Part of a small language model's weights.
Size: width 96, MLP 256 SwiGLU, vocabulary 1024.
Architecture: RMSNorm before each block, no biases in attention or MLP.
Training: a variant of Adam for these matrices, 121M tokens, 6959 steps.
Each number is 200 + 40 x the weight over its row's rms, rounded and kept within 0 to 999. Layers, rows and columns count from 0. The size before them is the row's rms in percent of the matrix's.

# layer 5 MLP gate, 256x96, rms 0.098, rows 192-203, columns 0-95
112,195,180,246,261,216,174,236,162,180,257,204,132,211,194,188,178,226,186,264,343,208,187,238,221,193,218,213,249,178,196,117,206,195,258,191,196,232,136,239,168,144,218,235,161,245,164,134,234,145,216,139,212,222,200,202,161,191,255,166,182,185,218,185,221,179,127,223,207,200,216,151,205,230,177,178,239,178,178,202,152,238,204,245,240,329,183,182,182,187,166,162,101,229,186,172,253
100,164,224,215,221,215,200,237,231,195,193,207,220,148,256,179,153,186,238,183,202,238,131,170,247,248,129,229,253,145,166,185,275,148,224,134,179,233,205,162,235,81,233,160,218,218,306,208,221,102,251,218,121,152,188,169,175,216,261,291,207,217,153,226,195,205,210,204,217,223,190,209,227,180,172,208,173,184,172,167,232,222,271,207,238,219,219,207,227,216,136,186,269,207,218,167,241
124,219,216,200,257,175,163,207,185,239,267,246,188,193,162,185,220,147,156,240,224,193,208,220,218,188,245,204,160,172,188,268,171,212,183,250,85,212,169,207,228,195,160,264,224,188,210,216,149,221,296,201,168,239,201,173,96,155,226,191,234,296,256,204,195,243,194,233,184,217,131,242,193,249,189,267,222,285,220,226,210,248,225,238,243,187,163,249,213,153,198,210,225,201,296,251,222
095,215,118,151,212,190,208,198,165,247,216,189,230,160,197,192,144,131,214,193,171,215,219,282,216,188,224,263,190,113,181,199,172,160,239,248,173,238,139,222,235,192,208,227,257,116,199,177,108,200,199,214,266,267,226,197,171,144,218,144,181,265,213,155,194,216,137,191,180,179,239,183,307,292,181,171,165,163,175,179,181,227,203,207,261,233,201,231,235,130,181,167,228,155,200,195,233
093,175,195,165,236,245,191,184,225,161,196,194,145,186,142,172,204,208,225,173,220,241,230,267,286,169,144,216,178,167,141,217,213,222,246,126,162,171,177,234,177,172,218,198,206,202,233,244,193,219,216,220,157,166,233,215,255,171,198,129,133,239,180,183,201,174,177,158,111,300,194,154,217,158,184,162,201,230,209,240,144,271,208,206,222,214,242,251,250,182,209,104,145,196,77,201,162
100,202,171,256,251,204,172,155,165,198,144,212,257,187,272,221,236,209,172,153,182,210,181,206,178,182,149,135,128,204,192,182,210,243,129,192,190,235,175,196,215,177,166,196,145,228,214,187,208,203,170,130,214,174,173,172,279,238,237,236,184,244,160,178,180,166,213,166,191,125,292,256,127,150,161,100,230,166,260,215,214,179,173,187,156,209,252,161,206,234,286,154,225,117,246,185,176
095,254,273,175,134,172,155,268,175,277,194,228,188,189,233,190,138,209,190,242,195,180,134,186,164,138,148,223,203,217,182,113,285,156,262,240,152,164,103,190,242,95,126,231,191,235,214,245,180,199,173,178,161,207,235,150,181,210,213,213,199,239,203,224,216,261,198,162,228,217,199,213,225,169,215,172,245,186,172,197,186,216,200,177,277,180,180,155,194,193,277,240,180,212,259,234,241
093,203,137,217,229,209,169,227,206,226,210,233,197,173,179,218,226,137,126,216,281,202,164,179,204,161,278,197,157,140,247,209,192,174,192,243,193,268,181,231,116,176,193,199,196,239,150,158,219,191,176,103,174,240,165,250,161,254,215,228,197,191,226,202,164,270,141,209,156,200,190,173,140,240,296,197,116,197,177,221,294,226,237,196,210,198,196,147,135,187,248,219,282,194,230,167,191
102,136,282,177,168,272,250,219,203,174,218,209,124,205,203,154,196,236,235,162,198,219,143,198,204,129,261,145,145,277,204,298,266,215,224,231,220,142,162,218,170,170,195,182,156,249,175,206,194,204,224,180,199,161,261,162,241,252,222,189,220,172,275,161,137,199,217,241,200,205,232,144,176,254,244,251,173,211,211,201,230,239,218,235,215,212,208,169,95,275,194,210,128,193,204,204,207
093,229,270,219,183,225,182,291,261,216,201,203,234,172,184,192,170,217,215,219,264,194,249,227,160,198,158,237,184,229,155,146,173,185,268,277,156,238,197,218,217,256,184,126,155,145,173,121,174,254,190,166,234,179,207,269,203,176,158,142,137,205,191,211,197,259,137,143,184,242,272,166,155,251,244,230,220,248,242,179,135,168,264,147,218,214,186,130,224,251,222,218,190,177,206,218,218
093,263,208,245,190,246,147,208,178,213,224,164,183,120,222,140,169,189,212,217,248,260,257,251,212,158,199,158,191,170,188,201,243,136,219,213,205,178,166,218,187,137,102,171,201,192,244,76,204,165,191,132,228,191,246,285,207,197,192,234,137,240,213,239,244,291,160,192,189,222,186,103,242,176,160,215,226,192,219,244,159,165,229,258,229,212,223,242,223,223,214,158,188,182,156,201,229
108,189,202,240,181,186,234,204,195,189,143,191,273,134,180,152,198,213,188,281,191,170,151,220,230,157,110,182,147,166,223,137,192,205,173,200,190,137,161,134,155,170,234,164,207,257,228,182,143,267,162,203,241,169,177,270,253,204,179,212,157,150,202,153,198,267,226,152,278,248,215,229,248,134,173,252,220,228,225,203,190,225,105,202,223,186,219,164,291,250,166,186,180,211,197,191,250
# layer 5 MLP up, 256x96, rms 0.0944, rows 192-202, columns 0-95
109,202,143,231,227,250,216,246,190,190,243,204,158,164,227,205,261,239,194,279,294,208,237,209,250,90,182,183,254,175,210,205,253,181,184,260,186,231,212,260,133,178,150,168,191,220,184,180,170,183,230,156,174,252,181,215,234,184,267,221,240,237,229,186,173,169,156,159,240,147,225,152,182,225,188,163,259,260,219,229,151,211,190,258,225,247,141,194,158,195,172,137,95,159,237,208,235
103,249,242,208,294,232,152,225,238,284,176,202,173,217,179,205,164,220,246,179,176,188,240,244,162,221,250,219,299,232,141,138,154,222,197,207,258,157,166,223,206,277,222,183,217,179,197,174,154,243,176,190,283,263,225,178,228,216,178,209,218,285,239,235,173,196,153,184,129,223,202,141,180,267,210,267,187,155,195,228,201,147,230,179,174,211,219,234,239,117,263,229,168,149,212,213,198
111,224,307,232,194,204,173,202,227,267,197,259,176,117,141,245,232,174,152,122,205,274,226,91,230,212,194,284,249,207,214,205,124,111,190,179,189,189,211,177,191,172,184,167,197,180,195,226,247,248,164,204,223,234,156,197,209,196,235,236,185,220,156,141,215,174,241,233,133,177,245,191,229,107,210,237,209,199,166,225,188,187,151,180,179,129,213,209,152,187,224,189,186,231,137,163,182
091,212,137,170,245,171,200,198,135,207,236,210,218,111,198,216,156,190,199,144,221,197,225,231,248,202,254,300,199,157,240,155,162,155,213,229,137,246,135,215,231,179,168,217,240,154,259,191,102,214,178,262,226,283,236,163,163,162,182,145,180,206,189,132,191,195,172,176,234,198,183,182,277,252,228,147,172,226,146,161,222,215,215,154,209,192,177,231,255,133,180,235,175,154,181,203,265
097,160,183,288,213,215,180,199,145,188,243,146,209,189,249,218,207,238,269,203,240,198,222,199,174,147,150,202,208,205,181,251,287,189,257,267,257,238,187,252,147,151,123,156,205,221,192,197,164,159,181,176,207,162,300,193,125,192,184,214,226,189,231,163,157,212,192,175,227,167,207,157,204,242,215,138,227,189,228,198,178,184,153,221,172,294,172,247,211,218,192,203,86,131,197,157,260
103,154,232,258,225,184,274,153,144,124,148,196,245,226,203,198,209,219,219,174,231,280,225,248,234,235,178,110,192,187,180,140,228,232,237,172,134,154,225,173,212,171,240,239,173,258,200,186,269,169,223,169,152,251,170,220,215,238,224,218,164,187,212,287,202,249,178,209,278,198,283,173,199,179,198,203,177,157,264,181,217,155,182,207,261,268,242,194,205,246,188,156,148,141,153,162,229
091,233,230,173,182,166,197,174,255,219,183,244,212,135,180,192,193,217,238,185,151,187,160,194,210,188,39,226,160,208,180,40,251,177,244,200,210,186,159,179,207,174,133,184,236,198,208,189,160,200,148,262,166,154,235,191,147,189,179,222,199,137,186,284,216,224,248,166,224,240,186,225,162,189,250,168,180,177,160,201,103,178,227,181,222,187,241,190,181,231,227,136,208,212,181,216,202
094,147,161,185,186,242,183,274,219,187,203,158,225,248,221,214,200,192,112,177,265,222,165,219,218,268,226,199,182,150,197,212,147,148,179,118,180,287,175,196,149,200,229,208,184,212,180,106,216,222,152,143,205,185,150,204,150,183,223,197,179,184,242,232,148,283,179,247,197,187,198,169,135,287,204,205,228,163,158,238,279,156,244,232,230,259,272,153,149,209,207,162,250,222,229,189,215
099,222,149,137,229,157,204,199,149,228,86,134,218,170,194,216,211,134,211,208,229,180,271,190,215,228,210,229,242,170,190,180,157,129,183,169,178,226,192,177,251,223,173,187,272,195,228,177,212,276,222,225,273,246,220,178,218,169,278,221,223,266,136,244,197,203,189,214,163,222,208,192,227,179,222,177,194,194,156,184,195,151,245,225,119,86,148,160,233,182,223,284,272,201,191,223,224
095,196,235,228,291,171,233,184,183,147,131,199,244,252,191,182,198,142,252,193,250,181,214,145,151,242,232,223,237,220,230,146,172,169,150,153,217,161,195,179,210,234,118,194,234,244,140,264,171,198,189,178,139,194,185,181,160,215,262,181,226,171,155,193,183,230,187,201,219,209,159,188,204,180,165,149,215,243,165,232,224,233,241,219,232,167,236,139,371,196,214,247,152,272,184,204,196
112,192,203,183,251,215,143,215,261,259,185,175,232,179,211,210,205,177,160,164,176,213,208,203,155,233,189,202,199,197,152,275,167,197,175,121,234,258,196,189,268,238,175,146,172,151,207,232,241,199,159,221,190,151,244,228,243,197,189,194,87,138,114,179,169,246,160,161,155,260,183,218,178,223,239,132,197,145,173,154,191,128,166,272,150,210,242,117,193,166,244,190,261,188,137,197,206
# layer 5 MLP down (transposed), 256x96, rms 0.0934, rows 192-202, columns 0-95
098,214,200,172,148,140,186,238,267,201,264,237,210,237,207,173,214,200,226,159,159,123,242,201,197,229,189,149,159,281,168,155,213,216,193,265,201,156,245,269,245,176,106,221,224,149,202,219,174,212,187,121,150,292,181,192,166,228,232,182,229,163,195,176,288,217,208,293,238,219,257,163,196,177,151,259,222,220,211,185,215,219,252,162,200,167,199,248,212,186,197,274,147,235,234,159,220
099,250,206,122,155,106,246,203,206,225,264,118,217,143,276,207,207,162,174,218,219,129,225,237,209,165,234,210,172,166,224,207,162,184,230,175,154,160,227,103,257,225,219,141,192,193,238,264,122,207,184,194,228,200,215,216,235,316,154,206,195,205,157,201,231,202,225,163,156,192,173,252,263,274,177,188,161,157,222,141,172,184,214,224,205,225,286,215,199,227,186,208,179,165,189,197,177
113,233,196,223,251,161,164,230,108,241,198,131,209,213,202,212,133,198,229,219,219,178,229,78,238,193,171,219,163,248,179,220,121,212,199,225,228,177,226,164,143,190,178,178,122,198,225,245,144,153,189,216,119,238,146,168,193,154,210,242,183,260,225,212,257,167,247,166,193,203,257,193,249,160,149,225,238,184,208,186,143,181,181,240,274,259,162,230,215,150,134,234,225,250,239,166,199
093,175,254,191,211,227,285,204,213,220,192,201,202,276,134,208,224,156,221,273,166,220,154,179,198,182,150,155,147,127,160,239,220,298,191,139,196,164,236,175,198,271,187,197,233,255,163,182,268,250,197,202,194,239,186,218,271,235,190,273,215,224,170,211,164,184,267,197,146,225,187,211,103,228,196,209,259,248,260,216,160,254,180,248,186,130,141,208,207,225,208,208,154,213,154,222,204
107,224,233,171,211,242,288,174,254,204,157,241,180,231,178,114,226,167,183,151,256,168,230,228,272,168,183,211,197,182,219,235,114,203,152,212,142,118,251,150,113,265,213,248,223,265,122,172,210,178,180,216,203,242,137,137,212,228,215,229,268,207,163,224,188,181,203,179,147,235,187,234,162,243,178,199,260,249,200,205,181,247,180,203,163,155,165,193,255,163,264,226,200,234,183,182,167
101,218,226,246,165,226,156,233,233,231,186,242,131,166,195,169,196,224,245,236,170,165,213,280,247,172,113,241,232,177,221,193,183,191,206,212,227,219,158,213,208,209,271,202,209,220,214,141,288,297,160,212,126,231,137,148,175,204,191,233,222,231,181,182,181,178,196,213,180,296,181,198,201,220,229,103,237,213,162,258,279,203,209,193,147,170,171,241,254,141,237,201,139,193,204,177,122
089,196,182,222,257,156,246,187,170,266,218,122,188,222,163,148,226,182,167,258,140,243,224,215,190,196,251,171,192,142,227,237,208,249,83,136,237,188,238,206,184,243,282,150,144,266,213,216,198,224,246,253,222,241,141,213,214,200,263,219,204,164,264,181,219,186,177,148,206,222,252,255,202,254,270,231,168,224,147,209,191,199,187,201,170,265,202,178,160,269,162,207,207,204,148,263,190
090,157,243,199,234,160,253,242,139,175,268,203,241,248,169,166,209,206,245,217,143,229,243,135,238,212,200,245,204,194,186,210,207,214,143,157,192,170,239,130,199,247,147,216,180,253,225,209,180,260,205,273,199,226,204,187,211,169,232,171,200,195,208,214,228,144,276,201,247,262,158,231,232,188,137,262,243,313,199,182,169,217,235,215,199,184,175,240,309,161,186,230,180,180,102,213,151
093,220,248,193,218,211,213,212,202,191,206,276,129,183,145,248,179,249,108,178,246,318,181,253,192,209,196,206,228,209,164,283,222,240,224,181,214,156,240,174,150,227,126,135,251,153,222,208,249,185,183,146,269,144,137,195,195,162,152,229,214,184,223,163,181,194,186,205,209,266,288,159,199,183,169,130,132,186,217,171,223,212,222,188,151,232,238,236,144,188,255,198,185,237,220,187,219
098,249,304,158,199,191,184,162,291,225,236,181,179,192,249,223,202,227,248,178,255,222,212,247,244,183,149,151,247,213,179,187,230,178,152,256,248,198,242,292,198,195,207,192,235,255,205,176,222,212,283,192,247,139,269,208,215,186,150,185,194,193,215,252,250,193,111,180,173,293,251,187,233,186,214,121,198,256,166,193,159,201,183,176,248,178,184,142,212,241,165,172,258,221,155,212,223
116,204,171,180,267,267,225,229,256,253,207,214,168,247,160,181,205,217,201,186,256,192,188,158,172,232,140,220,189,126,214,199,138,250,197,115,184,264,184,195,239,295,270,189,171,233,183,246,259,198,212,247,171,275,154,208,243,236,188,227,213,174,144,175,198,183,199,155,161,247,240,275,166,252,185,164,210,193,154,190,193,242,161,156,134,121,140,150,165,138,215,227,191,219,203,173,245